Weights of a small GPT-style language model, trained from scratch on English Wikipedia: RMSNorm before each block, a variant of SOAP for these matrices.
Each number is 128 + 32 x the weight over its row's rms, rounded and kept within 0 to 255. Layers, rows and columns count from 0. Numbers have three digits each. The size before them is the row's rms in percent of the matrix's.

# layer 4 MLP down (transposed), 1024x256, rms 0.102, rows 642-713, columns 64-127
099:106060160150138124139125125124091140121169125131142092169118130149171163129149096136114158128150140103124139115118134121112143119187132172082043147082077169110116142160132186136060124166082093
106:175135131142164170130087145114150147135177126116154157146058211088159067152141118146137151106149060056140135170094103103149150115116133194107128160127086124093141102159157122114164139128095048
112:114130132127100133103097141110152087195120101184115103127144111109098155120125169167145187171084099144140150111147141201137184150078139102160114215140154184161161136121132102143129160123182125
103:111118115103107049108137123122137244208118146179161116126147096107146109139151130186153118094111157176150111124140143091163087159134146144138167199176132170142125144112175140072164162163175113
104:147097109104113090238139093154135104146128144224129126092134104181100143153165113139171180111133135142096134174083146111156158203110119142067156172130123055127161108134167125136163076125168130
095:149170129097138127093125168098166081102142131118146135060134105156150170106145103082087133101134114115142078095090142109114069131172186168131127151083092123140225111110082081127181131107161158
101:113184170100095128111071092121072077129120146103100128061198137080122064124137173073103159135101102158104125077141162101148099148126130122118147145134186146141163129123166118129080117146103140
099:071092124157208111093137102160083156094090086117096178157104133105105147150170102118159091182062114123116096128161110137141106127175153121157146166130175170105125144061176138066164116110104162
106:089112055049141121149103133117143104076169112141124123103137118142123078124109097135087145134124146143114138155129124122081116160058058121129103162148113093095126215151154105092108178149196114
095:178094092086110110143132063144118119147130157080164107142119083104094146125064105137133140111052153117129098179101182137114138160113140136105106132115147095147085155161085177137127118133110210
106:147115109115112142156166107133171189122099092136164092158068108118166083112101096122122167094094127160102137101115131111165155106190136195086108135198162186182101141128163132120150132166130109
100:125127157126069137148100145102149153143097100107141221125106080094183121114140130147107168116113165111143100140140166118146132166135157137118209054162144136126136114112102130081142119128064151
100:066161133131193172093110108107131122143101174131092108160162139161131117175112114149203130149132150126153086094138099175149089111140153153177160118126101128158110153155193106151088084123155121
104:181206146133150119138097106171123124167070114111160152127126151045172106192061134103123182124149047132121162099121097068119167117067182151133145149146109083112102171170171159107058186182106090
102:103079152086100151147145134135116102137196047122174127159107189139172146141112162152144145204131113148146143148156112154102120138121074123130116127105135121117067117100126192123120088175094144
101:121071105092148062108116059124158172169144109173150135166129181147121108127193101139158112103154108123134134104136122143082141125140131172118072131175096136124197161095117198176143184158063097
106:127139162089153113181164125134164081087162085091140098074113096197150098065166163135168107083098155127143119091094197133117134173182153129189124101074126137089092126071148147104184174166145141
099:121138122203102122154128077113130087110113096086148099071095157203120104121109085116122141128159128130116111105142108075093170112142094130147162083156099115139147133148169066119133153182152038
098:158166150142109087129068087137160105130137130157105087151116101184134133129118131099179101185101156045112085097114096114160169090129135121077126112148186159109123169152122104174122162148144145
099:135071222061150139160127167109122130125100092140069170111169137148157129131127118094144125091103083112111158109055211087122110141174096145167105050158126144110108091092134166103133074139103134
102:121109090091122185141118107115177085144123091158161089156094127115122115150100109132139137154106165105104118123146141130114104106102192130135115153129129084161161110130091131115106154127131092
102:151102121180101155127108142105124152180149136153123072078087114097147137117137112086056147099171118120194187200124120093117137108161097115139088112159138105102145104175145173114146117103109115
100:106155148167142152098148179109196166104119126180081126119126089072155126173140154116078159116152165142146109160126094139081172148132097135156102063161086129130174085108077072144109141130148152
102:088118136158153152145136148104125107165180170173156062126093148141098126142125148122131106147141133116181206140100114106095127130136146104097150098151190172175062159177185080140068138132114137
102:104130109139109129091148085104112102101142215048076159142104140100067070116096094168170144134073137119136109126121104149162142121126133152091090148084160089127093120142133132125147090119142098
096:077089204167106115112167171127136141126105123086166123128158147180131097180076121107114092105102155128108180135185099103089126132163159132163120128165087126120108124150137179109102153155121113
108:088091118117082115131113109125123204140089140128144087084125141152122126062140145108093061117149159110100081208149127216112072143152051135128102142074157162161105150169151160147089112130148082
101:053180051157082111134141111039106129178106141105167094043108168206071136100184145130093166121071135075119116153117171148129123108106113225145145117124144144142119138171146109082112098160127093
100:078129117169102147130129065124098120089092073090134119133113140133125153136082141058138139186057162098119129131113060101125126154135145108154100118176097154098114199110118130080096149078113111
098:126127132147097141184183136149109184121149123173146088165147085084077142182097106145087095103123146133104066089130205116137141172139129162090106159126096159125106136107115081140095123126116163
091:142076113111056106107095112036148162095186075147163136029111136098128096120176144121154188111186148175103129163197146151047138168144096126122135136095131095166130132053102161131156105116145137
098:189173133103134113191108135139074138123096132146122147112064177158120114110072146164132097110184144108088122108101089150123130104123070160155146193106132145080194162191132129126114101144112113
096:137084116146175171085145100096172076129119093138113105192126164134127069131155141143139150156161108137113153145124100108135099060081132093144113113137114095140084168133170076166145111079115113
098:120133171133136046092150107054120069142176088056097126081135101112078136138117143120115121112173116129093127144052137137109110158122155079102145129119107115115140107117056102150103118108136144
106:132130133092138119084103164130122164131110202116174143121099162124138207128192136118141079153160092116123161084154034154134121170157152118106093121131101119157132144109173139079088136107074149
084:062139113112154177118099134179165133160155198103064107135085191077113140155091148142147167098101129115122125124167095087090151170124116078136141147119166150138172139080139147085190079092100120
108:159139153067126178165154116099116155132171115128172158125125120095075134172177128117143150095093125149141120075221117123072083140146147184174216136143131149162131165150138118123083105150138061
097:110118113135125143124121092099134189106114178107173103109162124153119151150191131146111128145146143169172139143114079107101168193108102140104069116079173134147090117166142137139075125098130126
093:156148130154084105093114211153126083182144171112079091152152171136087127095120141095099116094085121197145109084191182085121092125114094163091100109113165110129130086111116170124175083090126135
095:062129151082164120178150119168077163128124139177092109154100115086068112153132142194144114093110104146136202134136145091107194147058114109106168110146158166122140122158154145168154146158118120
098:136134148111086133181127082124152088126117079157139175115148149135106107127185145100126118124143150146144186090111083139083154066136109120098151100135178119088093153088099180108153164068097184
100:102160117162118125169122078134174129112157135128082136100146141116098102149110129163102157171122179110117115135183171112141129122135111158163114092135171107165118114084131106062132194186154139
105:185202138096148115123095163102120130067136149126101116116154091114092123168130103146126181097133149155114154097066146139101189088132167126092142087157060140039117099102063148096129124111150077
109:147092102103084105168075155102085159128086183175123132088094111089151170118119102074091143130129080128168104126172151135167042161153153152097172131104154126131131151169149152117128147162164167
106:154159092102116102139112146115080135119178172075118141093097141186096146127083113201158171179196135160090167162101141120127115073176130107166208160153078058103106094136111133183152115133118120
098:146152121161095083095126156126120081141178179211129168092130181091151118152131054150134112129122121135101054138135175083172066087092093122160064110156112113152141102066106114200143175176109159
102:095118169092143102134090132218131119113102113135109156142180102180138167197118153148134088103198113106197149134109127149105102106119153094109108105065121125134142112070218167105138140097087114
098:150132138113177177174120172134122138138076059108163121183140109176105152100132144130103086084054110159071156150164117131111134116119102162163081098098101123110092143199124121179097126143140138
099:162106162112070130175111121143089166152097117125112161124087146117110142141143122132079158114152142170096147088119069070043077167125102107123143145091132105155196112101152112096091151155114077
111:129128085093124133109111157081121159109120221110122131112132156130079131163160181095135103149175160121104123110119137142126089164144112142076092175146136131132140160192154119140134061111075121
098:139158119111138081122122106044161104140089149122164103093126113145195107121158153110140186108112159146050174140080129092150153172085162109173133122120149132188161135169164089124080094114122132
095:097177142099148123100168070110127097162146154146141112143150105103148094110140095174155116145081080147148184113072092119165114152122172150114153162168109141096167146102153118088113129059123143
104:139134127171105121073114115132106078101206159113091094101146164105057135147121146214153092168185145152101149174121117085111126116082151130119099145080146172158138160115136094123114122114122056
098:097087110067132137161137115151174119171111086154068133108131154135114148126104155082169166122075137130090178166124126145143152085184123194130093141111190170111085142132134068122126124195119141
104:141165125113076172140100187096172096175123142126087121114118141114071084140107172161111100167143139154131138142168117122149094162110139134123161174165164114162125136059165098127091111130162140
092:143159116117059102185130133133123102147105124117144091076142171126101129165133115162156159138175076191159086091130079120170091170111107146152142217078133092105182162121092108173137075140113144
094:148070163127105116127130062155178113152089131142137128190209116178092108114156138126158151111117144072130086136199140119174154165143200153142066082066135117173166165116129105164097111135121132
097:114125118164157158106157046184147127088133171103112071074116143130126116164141125113125169100079141132109143142087160111149149116174120107125101167146136160123069113099178149139125140136097096
102:170119087120070129118124135145165110156188221129126120172180115131152088124157143138166138115115109155110143128194090080073133130177126138152140157135144123097144113122173147097151091155155185
093:117167094105209173149204196160132172119126080158152152061145134184173156131106143085143164140142125082114102168142107131161138096075086137121198184060104075110110135102181119138134128098131147
098:113134141102127101176137116101117151132116130143141133179126125149160141120197140136176072111102115118154152111109173116178160131105131160115147131182149129143126134186111124182183135126156116
106:137074114072105110110167078120185127126138128098129138101125154087122151130109069142096145083117104155103075079156100144130132071179138201105145091140165158103094191089141210148090103122077152
100:180176130162101174096081100114133110141132137164087067078164118162081143116110173100161167014140125180159162116148138122186116152090133135104100151175127086141132125106084133132130092162165133
086:135082159105158152139087147113167130204124126142097109112122135091078115089080106124116197059160136134075148116178094077109124121115147122170162122100145178161193131113173123178185070092113129
102:118094145125124075148165162094119120166190167141096134212082106105178117135136139174157110183149140130117158128098109151122128090135132084123203107092100146125145120139076131143110099133142147
095:139149110131140108096073093142154110187104187110160166124166126113138138127098148152108162064091151149120092110205121159128092152147137145170193167087195128118146140138135079134125138105132076
109:064161130139115086127152106149153120138132075118182155186138115190179086080114135147126123136084144112120177115158093080204096174118132139151103108113102134151138124122127133122183149193095123
106:156070073128186145141112122146104146172129127127107166146136111086066151076186143147158134141120105135163151187082167164109140110092138111057101154120189067162117103166095102103132075135139130
110:096094150171066124108148178158102111101174143168151138141120128146138129079104109111135079164137086105162145119095127107168133110155085120119116077172114167087136083113172095142102098107135118
098:105160188149165100149116139123092130095114162184168176078133156194137114122127127153075151109102135116159114150108103133117179135151119128093098106119070096110180187118110095113097163088128112
096:129119104124106135115134180111115142164150173133104158162086133140165209132143196091077044134132152073097085120096128122156117121126038098151103110118089126088157106167091123108091093104109103
099:091114151153163190078154096118113142122157193110119174198167109066131132105113100106167193123118109113101102122084127098115138152130211139093125124102190127126127201083089151100102147129158116
# layer 4 MLP gate, 1024x256, rms 0.116, rows 643-713, columns 64-127
097:105128133096145147139094163121102130091175122196106144160113167132159065141099101089122068106205171084103070106123105116125162123108151170085114173106187118203163102088111128107147101175111090
107:145156142111094153146094143051159095141142144092129172115137098142174128096105094116127155133112097068150108129122123063211134182127173170040088099159059127121103150148141075115137206103123109
097:055056169097148142147083092184127119097124190170154131155126154134129126095121136099156103081156141146134156162110149097097179093141126136161167105152143096100155118162123122146080077138180112
101:098127132176101130165104117128143127083109137115166155202080143091143099119117101144126072118122125145014074130147187150134135117117071113115139144113133145129150127113144111105083122119117159
098:137135081165197081135131127126141147136078147163105100109141126131093135145200118136161123140127096103118101144159184101128131214140182149106108125137154113188142071087128123147178105154115098
092:165154112116173101146051093140069099206133124180118196126126246127121167085138084142114162138121149129135108143135126092086131155119144172049124191137159149110148081099168142126072127133099149
098:094139148110105078120079078129134119157183131130122110084143085122074158118102089109117134156170129074117116132112141138136172098102082138161230149206193121167186099115134185116176132119151107
099:152147109128105043034155129129181215112094121103160143112122111077095118112054092103104093137134114143162133073178176135125160128128144140123086082104136110150108131098098105103079098169159116
104:157113134177107077174156133170118141065119138154163118134100155115144079152138150092075154133095085157092084162149168096112066156127106104089174110141122098119149103120162097128198144115098097
105:066127120165088106033173118168117144125128085157126107148132162124138140114126121117153169114106157158120165089141124169139100099141133156145101144080147120126101102068171113092181098090079096
099:132133127123136128114102098108087052204128186123131081082150142119179119114174107142152112136136110114143134112143113045127197119152191071124136100100127157134103104145191139110078133168095114
097:191108060178088106093141098090142121143103099119101145107090123095108135144113099159137145147118111135134143138153107127174090162140125100185136134101133126086131073122132153073169140158179146
099:089031159094159208173131122147142161103108180091145112124102115177083106165143089090130124106120168119102119142147102138105123104101158140143067130081139150145159103136144146104101146121126140
101:073157096096075102071105116134168137119124149185179113126142123136134138060131123148078161153126100145113093100121157121163132170157156173101116092115115102161182169110133155163205158116126146
100:149120131119162105147175110112181127107139065116160153172096115112166183123118173122083173107122107102129073145204169121138204105132120095174126172136095164091085061127092101100155099061092138
101:115160088122139091084162105128162122155127100170173124107106124129123142090171106090156094135166151195141072101110149076143189163125108171112102146138137112071166178113089128105144164184093156
100:091193141245112106105131139117175156122126099154081156106076166140098140105138100132119111085155143071072162177076119128119158171095108132180198076094163101115176146134121131095121154159128152
100:116140126126135104105146195135158063111123065122134122120108084123063161137095114136174114109100156093110064106184162112120116144085207173141105139143133135121146097171145203138169143148097114
100:127182120134153140060126160051157094125135160134116143092124118109153151163124123122102165154135075094164182114133104099145146136129138129112200129166090182157097100071112147108141150097130156
099:135165113101138183093141155101141125188175122138085129204120156112104189100092068093105118118161063077066133121120124098133127135082136179113132142128167130153158110071154084165089157077146142
099:072173146162156106110127100163118128117138069150108161220130113126159079126166126087162093154091158155126068106128069110137068165131188085120156171164166141146104098143163086163141094124152149
093:124109139088123188121164120182121103141105172129155155098129145151144122125142104102154078156153153104081141108147123150102147117060126116141112177128104141161112175092105129185039069160116136
101:089170064164095131123113120169125087087130148077125114049145137102082118119116112118157187097165102197075088146161090121118161148112179155097124110119128124066142095134096137124161115179164082
101:080067149160176205078078134190109114120139090159151080176204130101160144135149187104163120113108148105165103118124152114132139072061100083190218110100131110129091115143071128117116132130111132
100:137165102118104119102058134187137081139169101146085102137135144068150127131113157155152192120143102153083139105063130138116173147160080099120127128117124145211134148107127132150118048129147156
109:063120135181104125100106127132160076087126059132158170140147075129051110114108158142107053148153180120065134138080077104148110144133095142155082135190105173099101117064098129165156152113155097
107:146175115194124162167094129088099174108161112098097139117079123144189152110131122092125082065138185147186088113132115083092114116103132154145169100153159085171145083094099077177152100135139123
103:099154167124104104131140074146142150083081088138109143089108139185158100140104112070164143131115128136151126124133101140096087154118134125118131120085151139122116159123157116158188135171127153
096:058111196070144194066076186164117159132104119144111115178148076151159097160171134128099101118146140176138119145150175129140113056100126212130129106148148130174135145128138152135171109099142117
100:132133147109117110066146104199176166134114136153107125166106116108097105101084151178156106143058083118127123101144129111168095124151111143168091095130111131159093116132096142143142180054096159
097:133152088071130112043138112159118066107177113142151135118069114096095110095081121046177197094129158073110126103178078098186140129093176102097124120107129099114106128131110098096125106133127133
098:140185136148111086149126126098172119104132178051135131084107129153076141148117107114117137098134140156186128096152138120089088075160190158082108124138141093144115122144140101104165162150155178
093:144163095129151193112100105182124126202140118095128145162121113137134117066170138119172177100131115100145111120105066187120133106168135096126192127090165126149124175112117068126145163131097176
102:157117130110157074088133094117137151123128094162158098130041077102122111134134165167119053117067116127168096127082081133091112144114111122112140156127112166138153152150165156160152136087154108
095:077108122096155150132165180174173089163140162148121120087094087114123107114142132092080156097054106156127111089128112127119087136125159112143147154072167096095112163110081105069153095131092097
100:130100174093143124066097103144060168158137138173119179136072123148101159159171100071099129145134096079112120109137126151159126123081067102146082085132152125166171127155111119144115177127089114
098:111107131144109118167083129170120135109125137050179130088123105131086137115110113172173110111140196145150107145139089135113149144097078174072079118108126169095077140106135175142255150175094144
093:105143185140216155090121080103098154128183138127060177101065124106105096164134182124102137163159136143121116146152174108170103105128176120154204158165170099148078142121170133159120118123100115
102:142152107078112134120151110142098162061094144148138148123089129169147102166138111134141089137101101113138145129141139085093157114125115139112129112105114166129110120151143148136151096158080112
097:137122136126141119085103104144169118145135106089127160104144153081123156125187197099132100113110131123148124125174116116153142175109150077065113131162125133174067074128127116145136098108165109
104:088176152125140134028153143079133106143160125121169102097153071131132137134106134136102119106122071117086086140132128130050123138089125119089183086160103121084184082147150138152129121104133132
100:129101112142167118166126161152131109175101120091117099179122107126100121051160073156098103126106163119147134199151112062149161142156093137153137121131095110145138098145114106041121142152143096
107:073095168168111160121138104144092155135083123141145120158154155170094114146190146174155157112100119140109133082144144158088176102116122123027108133184131119125122116111147093153101110133109084
105:173112172080150126122075148124118146146120103138123145130112144119143133139126126171123103109130135123124057163150118165160155067159160129130106146109137195132128155132099089137119141121102153
102:162098124183150122103148134093139081161158137190118087110120153138156139102137173122102075108131127147117152123100119093109148106119166135106106148078075122090083146083165142119182195134106087
100:125147114115193157107161126094145090139114224065146153093164098111136040146111132145148157165123128150102112110099127151067091131187084144121128077110167085148105123096123136125122127168136126
105:105121131073113122104134089175158160085197151109147131148122135126099061085149173069135117107146140172136189156145085132146120158146094126131083171129169169120130126139152139098153091138089150
100:127122164143122127203176192132086123098102091138107129171117140141088102091134133117146068153117146129061105111153156094083110126147177187150177138176238082130112093092147112084104118057170097
106:131192133151103114155107125116081090157104083160106094169171083104110134135106087137113140119111155082174120105114139138183134176132063165180152069098073085112086115164081145101190214145109110
104:128134148071195134063105176110135140150073134091170152115134132204124181136133123151118135038194154102093127126126088127084140118059151220076092085132164088107128142081070158128132146150157124
099:127135129155151079114168157128106105173183148160103168097076123148125138073081155113119167117113152181151132101099114110113089109145120160090100105111185124160200077109147173162115147077116162
104:163113141137126108138110117148059108122108114049144153112128124112138105070105162145093100096086154083103101093156147084149155106130096144133149129050162172107127104140162148107098170112150091
093:110125117091139071155111161169183163119138121153074109103111156126062203123083150096128157141134129150178165185124156122138085160168128122116114145148164097128125069170170119178158119124091133
103:130069113151154126121121113118092132087152139147132077131170143123161169104141080098100115135161103168085137091147105122108117148144109139083156142107055202102139198146136102140067122155152110
100:151153105076180109069170109170113104157141122101096102141174129106173100139140115153121092153141126116092121120143070126158122211077104127109158098169119149209093078085101103202155135086087137
095:098090159116129126185120143145165103136081106120138057197100115105070108175163105120116148150096089118094135117146115145094092114097103117161102158083104085113106219120123179126122093091123148
100:133171129084066091118128138108208152123144121100197115120128127139115128109166101101107165130129104085096117172168141101132174212064157180127129088149113070116150110096130134111093043116154148
104:087124085109148117090131139193147125144099030092099152102090162113125087158133146168078126104091144127141094153144065186093144165138153092128187122199107070110127107117163119112135094169110122
105:161150151075145121205076184133147113144154103169086153150113104103148121107127128126154089160157053082124109123187134160152130143102101119098160127154106110110151133125105134112088090129147154
102:151100109139147078122178059098205131082089132190109158095104100109142170150135151117181093097111147082126077142091070115150168150096136113099119067153096113149119129133093108157108128155136122
103:167100093133133157135141093138078147128079122090137087124135197160200159121150125086081099115107110218143124078110116099102061092125161152106176109148113166081121147124113138104107171134158069
104:104140143150124112113100156084189174165162128122115116127110097138151162153114074161148092136112148139119062184088145148160055150141079145133146146184150132097210129187177095160123131083130117
097:113061056108167073136123159143156120145107161098103128104125120030105133145071172180089128118080114106117146130146133132109093083121154087060069173177182100142190185114145071164103137123118159
097:144176098138125157122160079131132123142114109117090149119153092112071064106121084131131189167114097109102135107174151167141204119069151165101065178176127143082158150169134098133157150135086122
098:073139106091098157132098095137104161080146175119069117154096110134113116135165154126131131157114115066089096154142139099074134104180112105055127085186099086113059120005114111154193129101165169
102:114124104109100104130116137158134134166138114111153167129172135145093087163123163172153122138147165095115095110163146156134158114153142151186144080142146056129133070079136167154155112148152118
105:122180102145150168174148185103135106100137078137168162103130128131124057094149169139157184126162100144125104134161083139148130095131116099139068140097153130112163160129147037123153107124130137
101:132211126201089138148165144076122083126120056075143132140140109098114085114125136106085106121167149188164156083177101059129189127150113078169144134147137147105111154112133148157126129159131027
100:146143101107110157115141115122105119133172133174168125044078084120071136158109110150170162148147137146167092133116071128087205131100119124180091096104130072168063133163138101095110103147090131
096:133140108088155135160119133128147103064157169101125164089145133131139124114155153137094134095173167093152134152102106062145108123134103110126087135208114158151124128181114100092170209112155157
104:187048173218148072131168084148111138178096193134132097135115192092064097127141151115097113145073110128106114094164106132158092104182099115096135179151100173143126136140102134166117089138124128
# layer 4 MLP up, 1024x256, rms 0.114, rows 643-713, columns 64-127
105:158079067117093149149128092161151114144144119077193157093178089126124107169129154159123125062162129076119145171114141168129176118065139166164140152131100117119116127076074133081172099166102128
105:125101135120109114107123153090123114137179206138050144135131142133147130119153123081142114093112115086138113078094105139076165158154069116126080149127123134152160197132128069133123098118147139
106:164206086079122148059153120047163147104139128104125151097142090129141113178161124133103182134100159188146103099120197154140067178170116129151157185097157126163096139156123118158134144091144118
098:156171137134170126147159139103112091082141157158118161145123143125106158178178144131072156174144127127109151110207132152105133114070120092130161106138156129179125156118114215125148110121183082
097:084136187112170149152099103143170125159136132042119110079144149135153131133138149105142144122181112107138131102146136137124085070130109187140170146136123149160118122122117091126076103140118132
103:127157210157135153131128111173137169128148133131105124135142117114106090105086137096208114181173145117096155153120068041150130113181116063132155113079117157123145109072107156152149111126136144
092:153107136108124091179149161165095189159061106148125122156109146127100122179148120115132145079094115156152152107182114126102162147144154142116174123077146175129111160116117143155096067113109110
102:155099138139148169138110169115100097146175120102160087099137132121097085098143166105168160121089095172091162109142152168083149168109094148088091151151134095140153135162128102134078160047164168
092:112150095106168086119102098149067100084129129085073111110169094127109123124163056172104146112175099129108132151138146071089145153068143184110069173147122165166091122084089182075158149111066133
101:055112082113112123133116127123096073161115168100123131136128111065160049076080089101177128084121104108148131156158111144161122115140119163170098104186130122130129146127163093133164140069133149
094:082116157090092112120136122168178118032073156132130161169086107173100181088109095053093150137089132107166156097127125121044102097101119156104140133117114100105104140147115130152129129152088160
100:132149056130114147131091166087139132158138123151085138129149077139075112165135133155120150125125125142102088159121129102154081136132174136145105128164054106120062033159145159096182036079159117
104:145099124120109151114093141084095142130119117124162171178123099118092171127107110094112099159115126135116168130120096113085150176111142089150124093156120171114112177110109103144173182171142129
100:129126124141181124120169110105099131144146101070178159181130176111159139134107120159189208171129117127140162085130140112123126127062079087127152127129151122136097138077050133143078133144171121
105:080051115145110130146099119151143118158188130136157151152135140110129129111135194110110126066129185108157133071108086093110145108170101078164133122151171110167151089121093087145131087104099102
099:146146049150073155077133092070173115133063173187018154181082161160148146119148125151157162126187147141128111127172044168074117102087106083092131109152116153141148159124094116116111115144134049
094:141153118120184115131160172143148131143164037076100119074150155144155090168165074126099102144109106122119133158152204072111146090155138105138140122130163086098198099055128194058078101193155096
099:166132164093133110199104118136133086148200073168115137103146102116110133116088171104132078153198097112179166150127179148151137101137173061062162187146133144127124176136103157100079164067095155
095:125145124156133150127170192117140088127104095157110095156144104106161132105137088105138092107126153137138125108039150104099088146086107148145107155143179119095106174150152188163146109155088203
096:087115079153181154131136130149139140137094102109110143112207143133087107176111102177143132166183113083170146103162088129133163134166138083134176118166087121145165205156125145123136094037103147
106:092146139103109164150109134075167069115112177100123179099164093099197102113125154095117167104114112145121108084179086139153074080125149057087128023116137154114115101166152117119189071187130154
095:132191125173128175112104153177134116109130101173114124133155139146101119080119157126158162095167083157202155093131163080143173064080099146103112136144108137139126086154060195123111160118131147
097:111117146111149119183080051149098093154150143102104113083114102114182094140084135136067073097139118082128115146163142076160158110116147128137123120125117179106185072107133097089140120157146155
096:097116136092115114125145167165184173182145106113102153152118180144085089149127173108163128126114228164130113111078144132204147135152118156116142138141151122111104147138180142151149203141136143
102:124157081161122154077135146170111137142137178076080099143178167079081172156100110118137208096141152148126126135126109096078139189137140111092152093163123132130143170161076117152141038083100106
103:113095136154132174113085111080164096091193099114130113127112132173037128129108172151126208177127120110173183133108177109121147090190110089121138114213124086133102147132160144155107090148163133
104:102159155107041131096199080096138202168152114071173157119140134133129073107134040088164195192097069093150150162151134108154158168145108153143127117148168142193081107207151146144151112143149182
100:114157123109150101099115147179104182145184134175133145165178147106111087182176124173180101122096150106130172089160075151109124152142166121115113146082142104129124188127159118144183137130114161
095:122174117129104128085136189089096181122110107103102115125132127131093184136169116164144139092089121166137115083166110156088143146106109210127141129161178136114133185067115138143121101092063095
102:164173116148183103141124132076140141134077063117158136106157150119111131173111133112172180104185190172155144155071022117069152119095115119176131147116121031091124127088180110076106163156195166
094:121154133125122144116112119161120112119095062168116098149078125122147155085131050102169093111144137102105124084136063101167171109094116152102131154076138201129162130096075162087151101132122108
091:168134120131082141061111112048114078122184038142134084085159102168093122153144163148088133191130061066107155039157134173092129134135065062117127117111114111099062176140165136167130054130102160
096:122132094090161116149137146128118158162113182143110145142167132128142110124110152149112120130110142175154168118142175185182145086145147105147081115119116113188105151236152095081115102088060165
103:120164093163122120151126139124089099141137194118082117181101090103109143171129128183086116137148143129139158148096095110147117190102199115142118135127082177106098109155135168150137164110124084
099:168158086073111136117152102125145113094107099141152099077117115162102090134153174063103151166148113151047118138127143159133076169160174101107096119131089125148135099152136100128148199117152125
107:127124154142140136131182098150100125153205191138139080103075126130147127135118165194116077135120130153058157077176143117187114142150141190106130107110128159065137133127105166110125110146110053
104:110102106181163119168188100127091126124080191130132090093161120125128131124077131169146103160118138112190149131055109081139073110143120125180144165106171150122169139044132097125126183167111132
092:096179178135152145120145167085102074168108162137104162048107135135170128133144159084081185107144120197149057120138121097110118112115073106167101142141108124130098134155126134119148141158134159
103:080146116090159116145117104138174091110102161140151132140097168178127131164134151153108140137092135091163142074145159091088156119122191126066133112093181179069088156181084128117134137177097169
097:084139178120199129197098092129148096107128136162163159070106081142088114139161146144185118086156151093160150079145104121101161130087177064186146073168115124134123122100144150065135113153117150
105:120114117155113109173138088166168128151128098131069157141145140110106153126124146126199129170117117148171111181146115134148075139110116111137151101153145139130030128085105147106183129171125143
097:126103152187088088108148103152147130124070070156147130134120153115116141113074097171099170130173101100147126151177133085064154168149136152099129113088188106154157118140132057191075183187147087
102:097132147138116114154041135122121084097132139097093127077181143174131134128163123140117180150143126162130188180088073098098182139095132065146134120129160174190084112135108086135129143195144119
104:118097182181134116137122127138106150147052091139135167137142108148097160132143126122075143111139120096082175113134119125131097146101170140160067148136165180124117163105129110077144107200143123
095:169142068127107118136133143102155106066152149082135108054169241126173118120140128117123106188101102138183149117103109158138175090094153091122122132120099112162112160141056104112174131151091148
102:097176134114166115115132110080087127052165118123107145137186166094098134092143115081092103128153069120100129150129133149109159160141079117133109071118124163130135137114158135174108165161126172
102:112074133096143087141190105154134177059119114091121122111119139134122133122150130072164136170083131131154171087094134157180140114107124127106179055113165124110192121148172132101099105184167041
098:133127120064110169115151176148128154133082131133140109141078123146181171157154121192164147151167129138107124061091147158110148122082149126117115126166137160135152128098112157079117132151148178
107:135083073152121093104127109112140124034108148111123128123160110118092068119102100135112148128149165129188119154126140106157122125143095167130133107055105159091103107102167194078084105176104121
091:139135148129154179092090122103120094112069109101113088075100127163184096135168172098133189212070129078116148163127145115132153127082094122141151084110106166165125046138114103137066078115105131
100:129140156146191112079113148121075079097153159136135178063126128107142130132114184104108133133166139112093144150197124150159113177137043153106142142158126119101166200107152119185095154117123111
102:106122121128165145147193161153157133089082168103110098087108085151125122124153100152095110121162087079174118090129166191112123120124122182141160132031120093083178099166115137102137162127146097
093:110136104142109137129119099059107144161138138150133123198108089104168064183127098154127097116117121130142107096133090160126169049114099168150145102110123148151117192112134107124065107162143165
104:136116109106182165129028104130149133171126154180123148211080138109113112103202172115186140109162074071177077098120178098125119158123131091154092118089081170148129095102089130084149135123151109
099:156123154129146087200127092100085167071089144095164135100100166176144124134103144109149162125115167177163119170137156103119143100143110158100131119110070089102112124195112152107180128109124111
098:142101115101118147092112117099110136135172121140119146165165108128127111184155124129139160137123129076106159152120156132156132163130106133087121110096130186165161034160091168124078172115158130
105:129137105118106070120083122135094126071142091149116141099099109179120173148115146130175123147181077094152090106097177125134112146160112127186138140135102134114176117134078121089107163120116116
105:151064114067130177119136066093157144148109176116138139179115121117123095097178130060157116173130175115147159068161157064104146100151104152128094177073155114131104179113051098135100105102093146
108:159143113167159132189114107109065118103086120127174198094152187126125199069158149128097095104132132132169156148169151156170153128092099143124145118143119082104122108165137136115142188131089148
112:151109140142116109184169067102130094104130103157071099139135121124135146118166131101203087097083150127120132069139107100123138117091145154092121078131090144130111139109102179115144150128171104
101:157112121096120117120179109063112146143108176171194120143145203116110117110127142140129176182077129138160128109101133119163111143127108134127057165089153158096083124147110133117133130193122121
099:083146136153102146159126101191075109142159137138081123100129108155119101082094195138099168114107082127119134091120097151096080140070170082069156142102170121143106150162100104115158133054174128
104:176152142110100138092095086075116100130187117173150119147202111131105106099166103121145118110140113070080159157131111124131149129120115125160111104142082134130065098123127155091199153110132136
102:108126106174103129098159119129109187127176126129145098100181087139188168153067121122126127117125156118115143098096126161148125054125148136175129099156018136150124131172116164177170150107060116
100:159139148125125123084161131114167075154103088122102079112142144100115143099073106112094114152129071093135118147091129197094154127121067155154139159157144156203136120147120173108154109170118147
103:090115121168154107114140124141147119177049088157130126097133101121129091160115158106167129099126116130167120135127139124104148128111104153110144133174136128097154098147174115089086090127085088
102:089195150183100108135165137112140124113116120144095114149139096162162099126100135119126122155127124113156107128093142070197114151123082170126114097133125119120152159080154127108187095116128154
108:124141122160123124136192110076077121121130109160133147048127124096193193084153142181121110102174103169167126165147173136142162055133145092082168119099152149121097101176153121130054160164134093
097:123125121105150128108108096106151142127103119169161115132133087175092163110116082103121131157164117152145133104124146140100142115088136118138122126064115120138110204149172082087094066120115153
100:105117130139111137206102146137142117108134164140112150154107129107092133104163161095114103139172131084167117166125143112141145092094035064141103125115124087170147055169138104142168140081139103
104:142121120106165142139090151128122182097161125153107138148140091131112132109149071136126147070191106152181092119072139060161119141117153143111171049115212062128104133085134147151120096105110186